config.yaml
rope_fraction: 1.0
bias: "none"
parallel_block: false
init_std_down: 0.00642
grad_clip: 1.0
batch_tokens: 32768
doc_mask: true
train_tokens: 182400000
Each number is 128 + 24 x the weight over its row's rms, rounded and kept within 0 to 255. Layers, rows and columns count from 0. Numbers have three digits each. The size before them is the row's rms in percent of the matrix's.

# layer 14 attention query, 160x160, rms 0.0813, rows 126-159, columns 0-79
104:132113109158126149128095174074122155121130132151117127110091127132140152136093149147160170123151110127101120167084124132101157121100093151151118115126107112154132120090121155100140126153096123150138120109166137121141122115185091152114133086
102:083135114182107154125143142101126158112096124068086122109134095146091140080128145117133087124140089144147156116166121112139137123150084115161157086134121136084120146178110159118102133163155129142128158131163104152154138143128086175140139117
084:117140118128120116096137183150153131104114144131109161157107147144125143122107146130137134122100157176133088123129106111109130146094103196097107158083142078151148099094176122135162112145109097139159130113109172108148122110167184126095144112
107:134126143115122146093119146116147119123094130091122112112075126164129193142137174137158137117098146116142095109194123139110108151101142106114119138105142149111138109119134121138115097085147097160113137099146129135099119184144130111124152158
103:126147103111122133080134161119166128083125154131128107147120134155128173144110188113155128114104188139126087125152102134101101153101114156082092151087122139098144109129145117123156130110134115148147129104112146107131117146158170114104109128
091:119131155101127130131115122103141142125107103078117131112078120154096163158160156097159127154120142085155128109183139190121122137158146132161119163135153156131146124110110114117168148135163093114091153120164145163110119198165103106152162146
096:147131125120160124130121124134132119098125172142157142140159175143178143113120134152120121103108175170113144131100116086105096144121172117122091134116109112128104140119140170159162121106082132142150139094117145094133100125157135146108095112
084:105163128092112167111160137111166152090146125110150106173109127162134172144173185111135136137134157125119120093171062130120141144126096143100108121103090130093142110102122140105108134126171158120117129098130147132153097182148157119095146147
093:124127142139152133177102110143097107124128132123111158125169146130142097072100076154095127127156122089106182127086173110138131100128153128179158158149126131148116148120115168156134127145114126121144132160121122127134114082119149120147136108
099:134120136098130159132124147149102137084165169118163136168146126147149150119133183150160134104113177151093108140162089127116128139109148124127107110152124105109115180105122127132138109129137127155129093096124140097169144143128146135065108105
111:124148134143126113156134109126097097143125071136061130117147139116083098122113082138111114150138091104143161140116156143178133096154121122143154157151140131179103104130138148124131160154107127122125143159124125137112142094133146141142150123
092:149098141094148146139102128139135122083154143126120155140178125129126157080100161155148145076116141147076123169138153110119151129090151113145124157144126123113110181118132134146154112144114150136149094110106141091147132135099154098123115113
090:131138212126160142166085117142109115071122137087116111122152108159112130119084156125169156096123156133117132173138140161124121135114134131163085152165115132123075127097142118132163102153139166137175122128106122134153140139106114098081107117
118:119156140147136125135115157119139161092154150125131096133141133146146125102138144146132123111111187142080107114145105131097114161115143161111085107130100157118109149112184115113144108125130174184117129103132182114139153146133156149097117111
097:138122184084151128130166120134144172123090158112137145111114103133113140145112105133153117102100144116156140147112131120136125123126129094171154124163171137135105127135105162150138115186161178134164160121098128131162096120113087105147125153
114:151116142120150162138125132142122132110155168111140129157144122156132151079098157154151146103124156119089115128146101104078109166100138140094085123147132110112089178111150134099152119121167153154126126096085154102140137126121134127071114101
096:113110093152085125108088080105100137104176154129131141156166136105124119132135117144113117119112154150111135101144129116147149138125147138124135078112108135145141124163159117130119129165100122147094083088164144142130178137135158162105120172
110:104101093121117110117116131127114106119115086151149090111105129103159096157108083079122096169129135094132124153097130153139149156159142161111138116109111134167127128112117160134096136097121115116115165136160140142078149121170123145144142138
092:114091148086155145181148176163137142121117134134064115140134097169134123108128171153134119124125132149140090186154112108116143117102144120093140150130121144127104138133113130145137142113139172077173157158079143104130093089118159133118131106
119:176113135103155138119094168153169097101138132103129141108121109137156172107131177157155125118142140140126086140137116134105106109107124122087111138133105121087103160087154081135137117129171149151151127131091127095123148121096193101117137118
092:133125144180132144153109133114122120117116161132148141146155166171129129139084093080163135124145156098139136108147105131143132161160187119102118127136129126099123137146138154164153122158153114158133133099155127125145144179110186157129152098
157:141082112115138145102117113150163107107151141135141120158164142146140183095098141156137157125132108115115109141132076133148128111107180115115137135140102117122121141117146122133163105130149129129128101098092158099148138140097175104117097098
116:105122120151115073130091096124135137159147074152112119111156116114128102141165117146144112117116127107144148130124124131101118121148112113089171128097138124106170120162101129157136144184115083141166086160135084149138163169094154177137156141
118:153113136076176137141106121108167127091112144140128107129085135112115171143111137132155135138128137142166061134145091134141128135133160146135109114166124120120120160090132076140110114149179154131148141133079151147131101125137136097128111108
107:128108131149140100111110120154142111159159134208106119124144130103140151103136074150102131129135103110094127132106137151138126116122132183122120114120116141128144124143108086150132122168120121145102117159112165127116164114132128126151131134
096:116156115160123091146124119113109128157124098154113111145122171157114112124103123110110162110164139127126162136126148182104141119168171131136149121131149097108146134126160109179172120118189111156105124153144171143112131104129135141165145123
101:077166151137142129121102142148124148135091112096135129113147178145097150159142117141118152164086149151074091113147140123143132145123101147138146120112158138094139125136104132134164123171121155135133078161141141150145135128122155117158131124
105:123094092117147113121131116094128133151099072144126115067093127120111155158144172130119103125147127118107129126119139129099151149172138143115161118081128128112132127112158140160111112168108125065142087156134135120099100099108164102144115117
109:089169122131160102138157130160134139106103112117084124145107147117128112114144117095115097123116124142131093135164150137156166148157118089127141153119153097110148086146100102141122164094143118099123125131132133118079103141137155151149102149
105:147154150143116120109130135126133157133122130105134146156129130150114148156157103140161127135087134083148124121141112108144124176106114145139094131131121151163141094114110148102110147093122134162123133112165089108107128171136154072094087129
102:113171194122162127128154134115126125109121160110117122146154150143126124161118125125152137100121129112175169151174140132121134154127139129186117161192154138115115117120120159161136117135152177187124146140160126149156113113155108165121141114
113:101131121162137144125137130102144103161146151132154113122118157149132136126106119138121169128122135096153132169129068093113143142135127091132117147143176118123124068135109164131123137085116095138132164126149110138140153108139047113106149147
124:175146123096124151174158145178128133122115134130099122132098104151163121121128178117120136112134096136154117164124130145113103094121117068167098137105104133160137113108125147118122148106156135092146178124092093106129076102137102081131134165
097:098136115115114110093136130123101153125137120093157142163147171150148148099099147115135170141160132116142181137107140141113147123122164095129153120168181083112130132175119134154132131086136092117118132123115138080145137118142077114139131102
# layer 14 attention key, 160x160, rms 0.0806, rows 126-159, columns 0-79
111:111097119121128182120142168134105145110119134128131121101121127131117121143138155091152143079129144101124153132111144181087161146126149114155132059120142134096109131118142138099165115083088142149168125159166122127150161140175135131138163113
093:148163130164090136111115121107146159091157105082158114107136144151163115123115112142115137126143130150140166188142116085167117130107092090137124166146157140132060124150114105120131137094121144162131134148135087103123122151145136149075124113
083:138158149133144112146074118119114109157129126175109112134148163105133099158130136111089151128141122155106172151105104139143127100149110125111156066102154131156121150150099179136140154122139139133112132146098099109125154113142099159135125149
110:125119096107141132131135103146139071112152144107141123168155190102142132110138137169185141136126148148086109132078146106102120148117165130115144107109083104102137141094119064125135093119134129135123102134129154090169114139113159101157126122
095:148146123106170154098108126151149069136169115098147105151137164107133147148136150156150132161137118100068126149093142123147142134098125123106096073127114077107117117139114123141141137131135126137137079128110166113173162120115141125118114101
094:122127085107118119090144106160130092113165179094146123104112136118166157089121174180137152123123132153105082152129150087122099136108138137105127166114085157137125160089129102129122102123141139138169111134129169110141112108130158086142101104
100:141145130124147136107132155112105079150133099152132108153132178131148177141122101098150128101113122079108123132120113146135156116127150114168115086144102076141143105131162146144136177126135121166077131166101139134160153129155110130104132134
081:152129087108151135114109159180147077098163128115118124123139130109133132107079159144160135121127107158118087142132152086135103155089147125097092124099106125138109158129141085139121130100153133105178093126096120063138143107104141108142114112
084:149153117120144124118132169091097133127130092160097074153122115113145108146105119116107087111122150125168146123155125134092117117143112141170133090133125126155142099141144192146117159111133123103096192156127090109089158157147087143113107180
100:154106083107197186120110171132152092137181132133166143154129163096196152121098138099173097140171120130103121126107116104128113168117151135137130131123114067137119122103145107150128160093143152107120109149110131083171127128117134128141112140
078:100116135132061090155158109136085171146090126128122096082128126121121109138144117102097107106144116140171135103146143134113129139154121152127169136137151188132143138138122161126134130137128104094113174127157110159064100164123096116109131151
110:128075064138170159110148181140146081153145143150146111163129154112174158133102121127165111137170143125100099130101082090128127149124183140119147133126101088136140109114135160150149144109152135124108127147115134082134146109127126121133112107
114:113101086107180194114112166118147126154155132169107115185163165125185154125103117153146121091145134109100118119121110081109105119146168103107166109124093077136109116108141135175138141093153140110109129125115145092121112105170140113139118143
090:122122091109185110118125164135143137138108145139123144143161183107124125150109127135144139122114158112111084126146085122082105146128152123118142131102107098081154117147138119144163127085118109135154124131100145100171163117135117139119145101
113:150141110130186155144084203113146109124133118149123113197153124115172124141078105130128112086171119136117085101118089113134122125111120107131152137120116065070161092115129117142126156135165103100118127177139116074143122141176157133137127136
089:116129082110181187154130176158124088114170102147121137166152196111159159087125164116144105146136139124090129101101119095149130150114167106102133127116081090141115139117133127134176150117109125116134126123107146094178162130142159120142108126
121:117141135168103083125123090125118135118083115117151146089104067158087112144131078130119130147141115129132166161136142128162098131121094151128127128132164155142119129148124106068138107185155118140156121135164137170100141133090116149117121116
087:103129141133073114132150112116112138177146125125150123060058121106105125122157125167149148155084118104137088124142133132095151120169089101156089126135141170122157155117175100128110131139089120145136112137155138156139116150115126120131136124
121:135124089093182172139118180123128107127165125125131125168132184121148166115118169141151134123144143114105100140111102098107107129111179091106137143140099114146118109084173129158176135063145142142118110138092151057133136109143146109135110126
077:081135121138196164104159134134128079157183144140149096180136191140153166117094129112137153129131146131100127126105111147110159121158167118105128139100105128182120095118163137147138139080131133124090111135118136121123131121162142138102142096
174:132119084111181163136123135143156101119158125104166170145144161112164180117107150139141138124139132141093093131113076094125135135121163099106116109139101096110115143095127088137167152120132143141160089136101155087171135127115133103133137113
068:130136104145135153153141151170088114160118107112144158064132138131111202140163140120139116145125123138132136133155123108102124117136168137116134160133103206183155134076143138101159115120105115128124121135120143149092122128094085118142131108
145:132121093134168141107102139146168111099141157078150135126141172176129151142116130131186148091152146146096118139104106115154128154096159131104123132130134106104110156108143135153130111116155141145144109100076123086142139098095148091109109109
080:124136118146176120160137171117121119131152144150095121175124154106154169145160149117131103059099149084097143104141157128094139101137140075107167103145089115147140072113155141104165125170120122123093147121128127096163138142142148127147140162
112:104119125153127116128141128121090138089140108134121098105133132146127119131105141125169165107128118135152148126164121144127174137146113129102123188132164162166128160122135212135127142127145147106150131076122093114100123159093092106119085110
093:093123093110140118115102148162162137139114137113155160072129114121169176144114140130116129090129110142135122122179099138125136116152128123107119146141132130149117104102139098168159118088120124133150137124119087104121134166139113078169132114
105:135127104177148094120109103084099126146095116136176128135117100154096122087126097130125139134132128082117110127175109133126115148116132093159095129153140136044114152104098136094130117129150128143111156125119107103167130161108113135143187147
116:123098102119125103095158092154126087150156171112119152100097127149095134119119140146131138134143128133113141145110138068110147154095105118163119141155113125132145141142103212119140135135122105117133149128129141143104170114103109104120138131
110:150090118158107116122127120127135156164133159139176102119123122136135157159123143122117102063135133106075116126118100140075121112121110114116174150161130143130133101156151127137130126096113166154058163150087100108157125176094141124106094171
100:118111108154103125125140115120150148084180118160118107099124098156151097113174141152154116108130140144129161158139124109068090113137095138165113106113102140089145123189098114113122150111099134115107102138148117100101112109162144111065090141
114:120124113133142151186071149094136168107109098162122122156128122091143110110116107140060101106146135133126131099142135152094119105127108101100130099123126083138137108123132138160125152124141100149116107147129117093141138168156150140146165165
114:124117087109122123131135150155149166111132110114118085133112168109138138090131139126083088144114103125145149097120114096146147087136170114116106120093116159135150116123126167121108145145127117110110153106121100124108120112127115087153143157
121:107131153117116146089145140148096120148136133182113141174165156106167125099118133136108111147149140109128161113112136120106133104130140113142159170105114130198145084119120097148139129092132114123100130152138150146117102131187148128117118114
102:151104117120111145170087149156145125175096089115105140148133121133125158113146159152131100162154140153146156126146142115171180138176138115142101091155127138121158123125109132149136141137107123137114141150138062152125118161098133071140112150
# layer 14 attention value, 160x160, rms 0.07, rows 96-148, columns 0-79
092:109107148147130133087111129111110132107137114121121137141143113113135125146120151137095093066114179125139157104166140121101140127147130097119159140187164141102125119142142121151115122128123114119121116098141131137109155135060157162090146134
081:139132122120146100120106144155118125137111125123148175118140118152093114121138137146142138140114175126115128163148161095146145151207107123115114115130108115179106108137157167144113109129096101099153137146127160149124183109111138171093102082
084:168147112124122144122144107168119136088143102168145054133098116116074146124115146135127110097174129184138113093159142103144109091114109157084132074085092095111158066152150122104148133153150110073132114107136136114155109119134104142136102141
094:154165136107122128120115125172132090109108142152132126134093128155180109064094135133131134118135160119080120171128112133158109133119142096134110155153147129108090144153116096129107139146100112129103130133147172154132095120094164168096107122
092:104136147116131154119105155163135110136142108139118135133154158108148099186128126107117154153122142167132116169063162171166111124097159128153154119121137180152109140107177134131108121103098161116115120125138169157138104143095114123140156098
088:151111129113135121153125137082147135086098104110163120123149116118164125084115111085125139135099110141133150141105115108160131141143143162106091113133132142169116172153131122077112159136111128149112162155136146150147132156117114145125136114
103:097118121110132171101142146128096104107085136160081173141163119127144113122142125156077130110127118138108115117122157135154085097152139089163156127147156153159164128133164118130125103131107133060142120100122109135096102105094087123109142088
098:093148106119124121134107131120122151114135081098142136095110146124107141123134152137128097119118123127139124166126132077131098150130132112111114123110126126122119142111138112140135144160114138155125082212133111100131133130120147080177115175
090:134089119145126144103187100132160134122111095111154074124128130152142146190145102117115162125109107161176134122105106172141145165117145130113173070082133112142100143155108095148129115133160153123145116110151128132142130161122129145127144135
091:151165141102123104154073119114120145100122135077167097116112132102155145138117133144138124135143107098146110135108105086099103138114151142078120122142153109121104133106080141116118140146113134185123167143111148095156116089142161120138119145
085:081139094122140107135113121083073149126098118106107137110131133100137122134101099086130110134102128126142146142136168132131142170134129145140170112127145147114093152155133122117164167139103153147108143155153150102150161116112154137156080181
094:081083146139124131095132150148098109106123136112136156140103112128101124162145137141091130080138141132093120091163138142086146144137125134097161144131142135124145124156205129154130121146092115122108131125130138109114110099126098167114136107
089:160116109137141105171151147139143157112114135081115124111136139126116122080167123107161129167134101087151103127096101171151142119148126116119105124126065138116103121087109156122134132115131126132188105122130154148139150158114116113098122116
085:151134133147129129158125106134099150131119119102135137117141130116157134090141118169102128183129116116182100089135143123107093125166113087168118170086142114137157100120130085095121120074160146131122123126146099108145106158092142112115113117
092:123089141109120113156177135103131157142124188145153115103136121121139121140146147109150153127130145131150122110149116152108167147131132153143163183153093113135123112128085169141120156120141130123117154103124118109154159107164135108172177113
092:167158145160123135135108142124137079131119134162168081154109141126106156094151140141136125134120179145112108146095156119090112152102144130128132073147090187120155125137088104158156145136099128115104117153123150155167167145103166147078126147
093:096138117113121095139132136153107129160137125116094128110093136100159141114151132153112144167114123115137105169140138135121076140088185081100118173120107174155109108119129119131140134101138137116110153157107141135089103131127173139125147162
097:126098127134113152091141150141173125162152090121152168144124120114113132137153128140137153132124117102146133083112089148114144113189098102133140142104143082095146101125127128139113060092159140093135101137116098136113090124131120143137163126
089:094084120114127161103122114157128166103116150159137124109160126123125132156133113175161092104135124088117086111136150144149085122136145110193192113105145174138151107115104125140121118126121135163133169113114133124106118127141114128185090155
091:135142120103129127160122153091114144128154109166103078146115111138143115109104095112137106161122077095121127121110165132178147098096107157145102091102118117135134127117120122140115171143147140124104125150141097116133171134130085130150112099
088:141149120133120111142122121132123118115137178146116115101141125141152130130114148107114140130100107139099167136154098125131123075074140121148129122174124121122108169145126158148149092148155140105107169084144165121134062071174099112114131089
093:129127139104130127131138115146108124114089160079135153119097113111151136098131156138108147098109152120139093155133115127110091183143145125115113177169158141123089131107091120080123079147120114124145127167115147110120154108137153133118161173
096:170137116136134114126108129099128133108147142111123086111151128121158132090111139119176102142136081177130127175132115117139119105150088176117143123154132130109142133140102140111140176127157107132139189169127107100122133104128127117161105151
084:154140144097109099157147128099177132115178118154143098139107128095121147132166134106146128189121073092136106155141112120102138157148116159124072126093073121151150137097096112109138137127159130106144147097129113123129098180179111106137125123
078:109065126164134157108150146141088094110155109118101142160114122176135106095148102127134188157138162137146178109144099166165125066152157121117133124159086143162136137141152095141087136115101103130115162089154153115122115137135136153089139101
085:121136142126116125093097135101124074145122094129119172167135104137127145124129119156097109088125120067124172077126127116098104135124112141146082147110152106109141129151173111126106094114082134182125119151104105108138103111094146115123120143
085:148079135124124126124194129136143104111114112145094144149153119157127144172123151094103123135125163178114122149159130146142147104143129152105103118076134144128150128141134129147129172130152158110127153034107166144124097152100102153104130063
094:145123145158128124097066139150102144104093110152185120158124107091149139110080126136125145162151122150129136104118106112146105151114147119116135122168152146135086130152079111109149107125156139132111187084136187129114132086105143125125134144
091:140110127136123117145145124135153137163123170129144126126122133177066128109162127127149140096137197136104100071142115166081152143132096138149148124110094123143164121123147123139113111098099096137138092100131144148134139159117099179096148095
091:098130118126154151125117127134134108112112116110080132150114127150131108171118127109111141092128141153081160156135172157182149121142105170090149154110150105153125139138160136146109108149074143079115108139127171130100142079121122173126138086
082:121152156104112148104103125161110108130130130166090162136109132122120138136122145168112104170117166117113075149146093136092143109135124092147126127134170138154137134116152128122126077094125134083108077091096115110102113140092092104111149094
082:096123096161132109142124100183112103177114154165082150107111130141129107140150130165185090126150149106112132149160138138129147171135122081095201117078124151104135137146070156134154142168135125134123134115153121106129141111110155109127121133
101:175143155090129161127078142110155184138170104098168121080132069104122112117109127119105088140149102107123144103112145088159106106135133163129080141127100160136084130144109125134096125138130130114155157135114110141137088153150109096140130115
100:105154142146141170075112115124123120127108146187082176141184119100192124138143102106125120167131145136141129123129118149157166140110129113140184120107146077167136156120182153122137167133164095134110124123129140143092130131118179138157113115
107:131094129148136122057112127145092122154116120080163142124125115151120138173137127145156139076115101137107181111159126101118101139153096141138113116134150151106170093144115138123107121110127121168112137160161159144127115086138145138106167114
104:085125102129143164154100116130144147086103127143079146106133131152135103139131134132128102114149085142090138154139107093129103129162163135131110130088101137114141149128118110139138144159107135118124129176147143138111142109141185099150128152
100:120101119128101120081151127086095105133163130152138128123125161099159114137122087144179088116104181102132126120119117107166160147139135115142181140131139101140137122155168163125092111122151105136090138145153097134106145138102124126140110138
098:168151121095137108136112103155142116125175077116136110116101164123098094097173129125112064177116111102134179117086139117175130112101137122096098074107120120092128146141128118134129128145107138167105139120115121122138107105156157130123109148
088:158097117113117136129119143130150128154114168092146135098151153146136108147144180097145123137156129147096106142158111111112120159130113126164122159157119161114126094116088167088141112134117137101164127124139133157119174134145110121091169104
102:126166141136113146083155130085092145103150139159135123134150092128145128100124111113180156121134154071163148148124106108142128153101108131094147125179103130120125119114128119123146147078144138128128116158104087127180086124148114126076104174
103:158117104093131108128136118136174092171160104133101102136084118154110148123158133118115105202136127109153153147132100134116134156094160110148122082114109138137106149156120120133109116118130117140111081139124102137136089119160134141139157100
104:105125119134134113063113113117134135130096096112101110133140115067190126103144130127134113110101129142153106136160102153103157102098123086173158172152149127145202067129133168145127134122143112173083099090153123139151124111115100142113121171
095:135103126069123146099179119124123102150156099104178123139114173161104132146119108101119145107132130121121148140162127154134111124111124168125121152113169143122130098147161083105102120170131120151133116105148152104111091142125140125091131122
102:115110105138125104098131133153134108178111135100095126142151147164160125150140139134130136151140133118174162139188096112125149128157107107152125144143131164163132099155130177146099143117097108124158103091151109151153142113151100121129198156
108:097125103142132140118125112096084112119088172141100178123138129169136141148082113099166117090148139083122101148130116109154138142145131126110148118146101114128123139144110144142123137085132112110121139142119096124114158117166097129110142137
105:103185152139129154102104133104116137094134134111115140123171125160145126140111139159166099128133123127122128103087114140128120095111099097107104131102154067100145160109117134106132130151114122109126093133086144139129136108118135177121109127
095:124120138110118116102116127147117151149126122079131135115074089132142138116104118155149158115178089146123133159106129105098135102148103108149130155111095105153134110131088129119160123107087143135180092161144152134160114112145091136133129159
091:129113114138128136107119106101086098145131108167121148148155155139168116148099105094109113148123111146127144128107131160133147156077105123136169116112147106108106111171105143140099150138176081155126115087151133116133138154134091183086119092
093:130117099142129146159100125151127106149140146115119059152136109135153147094162121096118132118118149105128041170129144113173160128129119154171132135157115165153134104152140110155095165132148114114143131170142123130106149137100137156134164136
103:131114141117119127141114139111114154151180110135170122072081122128126105175105101122161101114149122150128141132136149119120111127107150161142111118129107127144110120150107107141123106132149169143117114138121153139086090128133171095110103102
107:117121127153125095152136094098096144140124131117150120084157120172102140143114110119148064094159141129101118101155110124142117175139158152095149152098120199104089161175149117117114077145111158134100127090098111126161091121156122153112105132
101:110146132114120142111114129126150125103164067135114114109170125140111138081158125134086132140119106131135145162084124126134170118106138148122119099123096127167160167116114123155080125117105117150111095143115154118116159141160104085103142140
100:131105137108114159101116104119160127129112152121144092171137138098115113128132122098118115132116122167139127088121142124181200111121171122139105117130131168146099167144125174099119127126130131127072092130135140115114103115101111116145129112
# layer 14 attention output (transposed), 160x160, rms 0.0494, rows 96-147, columns 0-79
092:127131139121109151135145154154103139114126124172097082147122117128099131121154134111121141154142130112146144167168125110115143101139107170142141123092096096170129130123112119119123133110119152113129161148151136128099110148162066150129131100
084:110160162126123132106134133131096124118156160135118072154147160118120069123128147128119107135116127120188074125149101104111100090102103143108150110115103132130128119139112142138128172103149103127093165160084140096098116143153134131172140134
079:126109118124097166131126108108181133103110126125115148139169105146161123154164117116134139137148138084142173111084114142112130127138127114162153192160141156141110163127112138093127101087127158142137129113127109196100139148119110136147151125
091:120120136123177108135117089108132118162145136111129118140138187115104154166105112162143108140096103141132122123151141093133149118136109151103072097103118097134127121134159155114143135132130168145136149129109088101127166140138095121111151114
095:182133146150157077134109118092098141125131107108126148125106162114099135117121147129151070115127113086157132140148091064104117158113147139095154105127096104117154157120143137127137107144145130107163121121109141113133144106165149153128116153
091:076144124179142108101136103170118114179146201093135120118098147137096142138121127149151155093082135184095117141133131144101116133137135097116128105102130142114159080144154118160127133113115089153122118140133131085129159134098113105099135126
111:163167142156148073124134129126103108135155118123143119129124112135086139153144151090146126133146154065158139120144090118123151148135146149126140126157127134130112170138123119116148128129145122111172122136126146084129124152137160164100124159
104:146104111073120155078172130145175119111150151127108120135141153157116123122127103127133166109100130140129121140109141193142145136128124131169121131149118148142148083140093127137119108130124125115119129080111152127138107113144124136161096086
092:117151108136129149141076165126108134140148145089118173097095107100102135111122160127120124070130129115066156133132140122130095144128106121142075176119167123147168128133156140162125154113106138132147090128149129144120138114148094079096121134
102:089093112128114156132165091128157168138139123143123106123146174137122121089121075150143120122092104176104122137126137161137154140135116099171111116109112131129127085124134135126098124132104125140112098104136113119115147138107125108151157118
084:150128154137166136122193130152165160133164130132141125138102157120115136113140131169123100113142104148124078161104108163131100103124102135142170128097081104137163089131104148180122111150108120103151137163062162162108069146118106115108157082
096:146141113129116107118136125143106145134117124159117103140148088147075143132146124112129116129106158137177179134139120143151142097132090127163130138138137104133131150099059132151119129139175116136164126133137119107123117172108137141129125152
089:109121101109118142092084119113140112151142156140160130129083123112176121151128134141154114133150121178106142092150157134131139126129130110145160140126146128131144114160118140148100148106103115150038175158133101113136140096166157119164124113
086:126157121109093135095129146122112135111136135142109098150119106119095116121165126112136166096145142106116114132133114143146181123112106168143155117123149146160125105138094175168162150161118077115124118122119163118101138130151116170173161121
089:109164125179104125138103126165132167105123105127131158126105067077159074119137123134093072152175131144124123115129139087130104079140131133082090113114130138132106149123144081105065124125132121124121139149157103182124161117116132095139089145
092:117113096107140134153116122143114164136170132127128152163148144114171106125104121149151076133140100118151120129163112130133128117125120089114147159093144069128085137123134150115132157139089122159138190137146112121103120111129093132148124084
093:157134098095163138136136138094131136094123108134110145147123177136102129140121150116155134120160122121145100138143123134167163106136087158140142065143136135112152092109116137111125136173150090134105092116103133140163128108119122140153105079
102:134141113107109145133075168091098114089144145152079053116164151145104176111135148120080146106145129103140141135146163118139137144099141145141107151134150144158111158114113126151129119140122140115163097095139137113127131142143139134121108151
088:103159139115113126115149164106109148115142067121140198106064115100134123146130149130120115107131151167123132148122106117150169146108141152131098150168144139140109168113160089118099147150156136141109069141146127125142158107133152077113163130
095:126124148217118114124120126159145110163080149085180161099126135119173074148136161141138171143154139142120103119096075112108093145150188137078147137148122142129133127148129159133117128118106130127150168143130149170102128113156151115119134135
092:127127118158157096121135068125151146149097089111134168132103110125133158151153116125139120168115140132111120108154124110116130104152058125121116086096152133113134080104144091063113128093135118188120111132129118153155147140081132141115110170
096:141137085143162109132153142123125150131147130155130076131125157160098134105138077127142099132134093129124138109138140155139151108125080122153143086127095140149134086148099155147098202116105098129128162116122115117118152149119119139145108086
104:093137155122138119113156084153150153116124132122143159112133116150148134142114090159107115136120150118090089120106146107112134144103203120115118125113088135077111116111166110102105078116122139144097107086132127155143146099143167102131149112
084:097115090165130156138077149109125143137100135124094156086160140156150097135127137149127186091134136154120133121117144147146118110124135104107143121129172136084140125144125109125120124128127103176124093143166092152131185084107145120134161124
074:131147157124137126100088148107086118161115148116096117146128148108140127165113188072103101138107180116138117135138169081113149165153110109124112116116153113133105108103117139146155135127182134143119138137148108159134111133136096184134141131
087:179112114104138124140112161135112106132160175141108075128169153147106182119117125125121151122115133115130145147120128159139157150145134109156119138115152134133121138083093157149186091164132128108160113088143132091121111156136132175073133140
086:121147163132132138147063099143131145114123126152103156111109118072126139132125150131143133091155139103156173097140100101111106098137144164141151118136140124108126170116161103133118109101173124131126094188116096134155143128127103116120162169
095:075127164122151169172175104098123139131154099107096097148107182119095174130136128106128098113117109133137107170153133118134106124127119141138136117101113137161140112107156107103125141132067108145125122159102133161134108139122089162138146093
095:119129097120104137130082162127108110118133124166123146131137046108169099160116128149104091139128124131156166122123138126119136118127085106125123179131184085118101187121107127149136147142173134124110138149143089096123131129125129108108135155
091:160135169174151082110136124130118130146130141136152097106139148132087096128127139108114123142115132091190134116131086087089100136142160119132140112138076151119136137141120156138113127107182145139165154135103138133122127168156141133114107169
087:162116110135124114129115147092109146100113096127141093149135106160135135138170146112155165107132134069145178100128139094137173114125124175134144135108086127138106136122096151136117133133147127164147159141146139092125161152167172159152138141
088:130153194096143145113154127133141163104118079142136143146118116084134130110102118122110089137166117130155097120097137121131127084112135171158101145162115103126105145121157127130143153128153143132113170204091109130136097103130101083162124108
114:165126148136128121152095129128157154121179148171151160086105022138145143140136140124079122113149112105135117152128125166131100127113070138130118099152083138137093162127120151097115168157141166146157131135102090142114101132099138126124141105
101:072096149152125172085113115118080111140131105133130078167146123126153118174134132109167102147142134117114131118131096119130180161140154110093132126094157083113171098147123136123136109125116102127071097148120105112122173153118168125153107118
107:145107101174184133109117154161101099138140147084159149189120138189141169094134146106129171118113121104149136087140111095146116095121125156160115133140140140124144098120128141111150156120112146146145122111147099146134120116189111129112142128
105:143158052127158121145109147100125157080136128097125090099134109159118163141118125151115150129112148160126136133130137068108102124135124136054098085081112162107115113144136139111153098109075133115106130121178109128127150115108126150142138141
104:075100145149064152108165126097089109174138164127156146147172171096144071149112142125156129123123124107139113110156134113135109154133118108129195167122126080120165136117163175143137127093136145134093126136148135135127151115151127138115142124
105:169113140143131098137116112124155127137169075147167119097125152170111157133150125134118119125128131111129129121094154185144102139133120187127114097119138158125139175125142168124131113154143136131130138130135132161125105158116143165132123123
091:154151081136103084112084108131107128100122163058109200089128138162143074124122111110127155121130148178129135157155119102124101132127100112129125161147117138170118115152130137144097148168090150136140122097137122139118093127173111130084107121
108:093135187125084153122127163097130112158096150175113150107138064102166095176141148097160124151122113088122088095111116116108103155105103174120101139133115135082148195109147128113102125103147154140153121159168130121125133120121131108124130116
104:147106111150179126162072094122149107164190107162132149135111152173155175143128117105145127162122123132142177144092126144110105145073158149148120131162139158141106148137113178105134129130124094113127136152147144114136126140176151130136125147
107:104126170120148153091160117101114119128111135134162132171157102105165115089138136170164144096114101126128076058147150116140149113109145116158137138132134084099172100133110163139154134083080127140054092139127140140160151097142085146146130132
103:170135124132161131136141107121106137114110117110168161131108231147115152113097110116099154116149119128146166104129101125122159125157166153147111114157205165121132076119154140128126113123157110113155161108131145109119115086130148128129135139
110:077089101167111118134097107158146130129160125092101140198132104126169105110133119137140161131128132153174144110161107108150145129099145115156134152165105118143111102161105153129104146090098131141169110100134132127131134127174128113111124147
113:077170071159110147119175166117111101116126145114111122148148156115142114144134130123121114163139138142102089108130115063122127129138104121100127142125137126114110137158139117120104138101128117084121157131158122088128139138175116123146114136
109:124125154142140136124139146105100115114105104159121092110119177126110142126143143140132114170136150131147113122105165122138175161132107172101111141091157073094156152128134114140147119160130103120145123154083134123140163142095144146144083089
098:142107120091125119134093131143093120149170166120080112137136094154154132093113129127145157139091081146144110115110135107090121132120108118165095134129079171126131161126122105124118138126077108126174107131110121146148148110099093133134128081
095:136142095150086166092138093101113122124118117128163100146169164109147106120121108121131157112159166127121129107117150107140158168123117160145165146154151113091124088155127130122127128095106109100107108128148138104146153110166137153137127136
090:086151123174151147133120131079108150146122150129157144157126149101140123129139115140133142116112118139117103114206102117110097100107156127122148126132096163141129132118132089160127154122116119152109135148134146156096156155133125121123137171
118:185140140089119106154118107118134133139169177129149162067134106117179123146131133108112178136119139089123115161132138151115110133140057104128135139121093140147095138122125174126123139141141164165156120147132117128101094103153172126111159116
114:168103090143137124139149160129105129089123204097135180096135082141142154148158107121147121126156162137144113137105125093144132141169109174121150148160148156109083165145153171121130159153122143127130156119146125130135110139151132146073125114
098:096133134122163107150131135112177146136135076151103088134154154139103199090123124135109121133141082112136162115120138162119122122134098158108143151117108148160140158137116123098137108177138092112122079113139116118113152122142147138098113142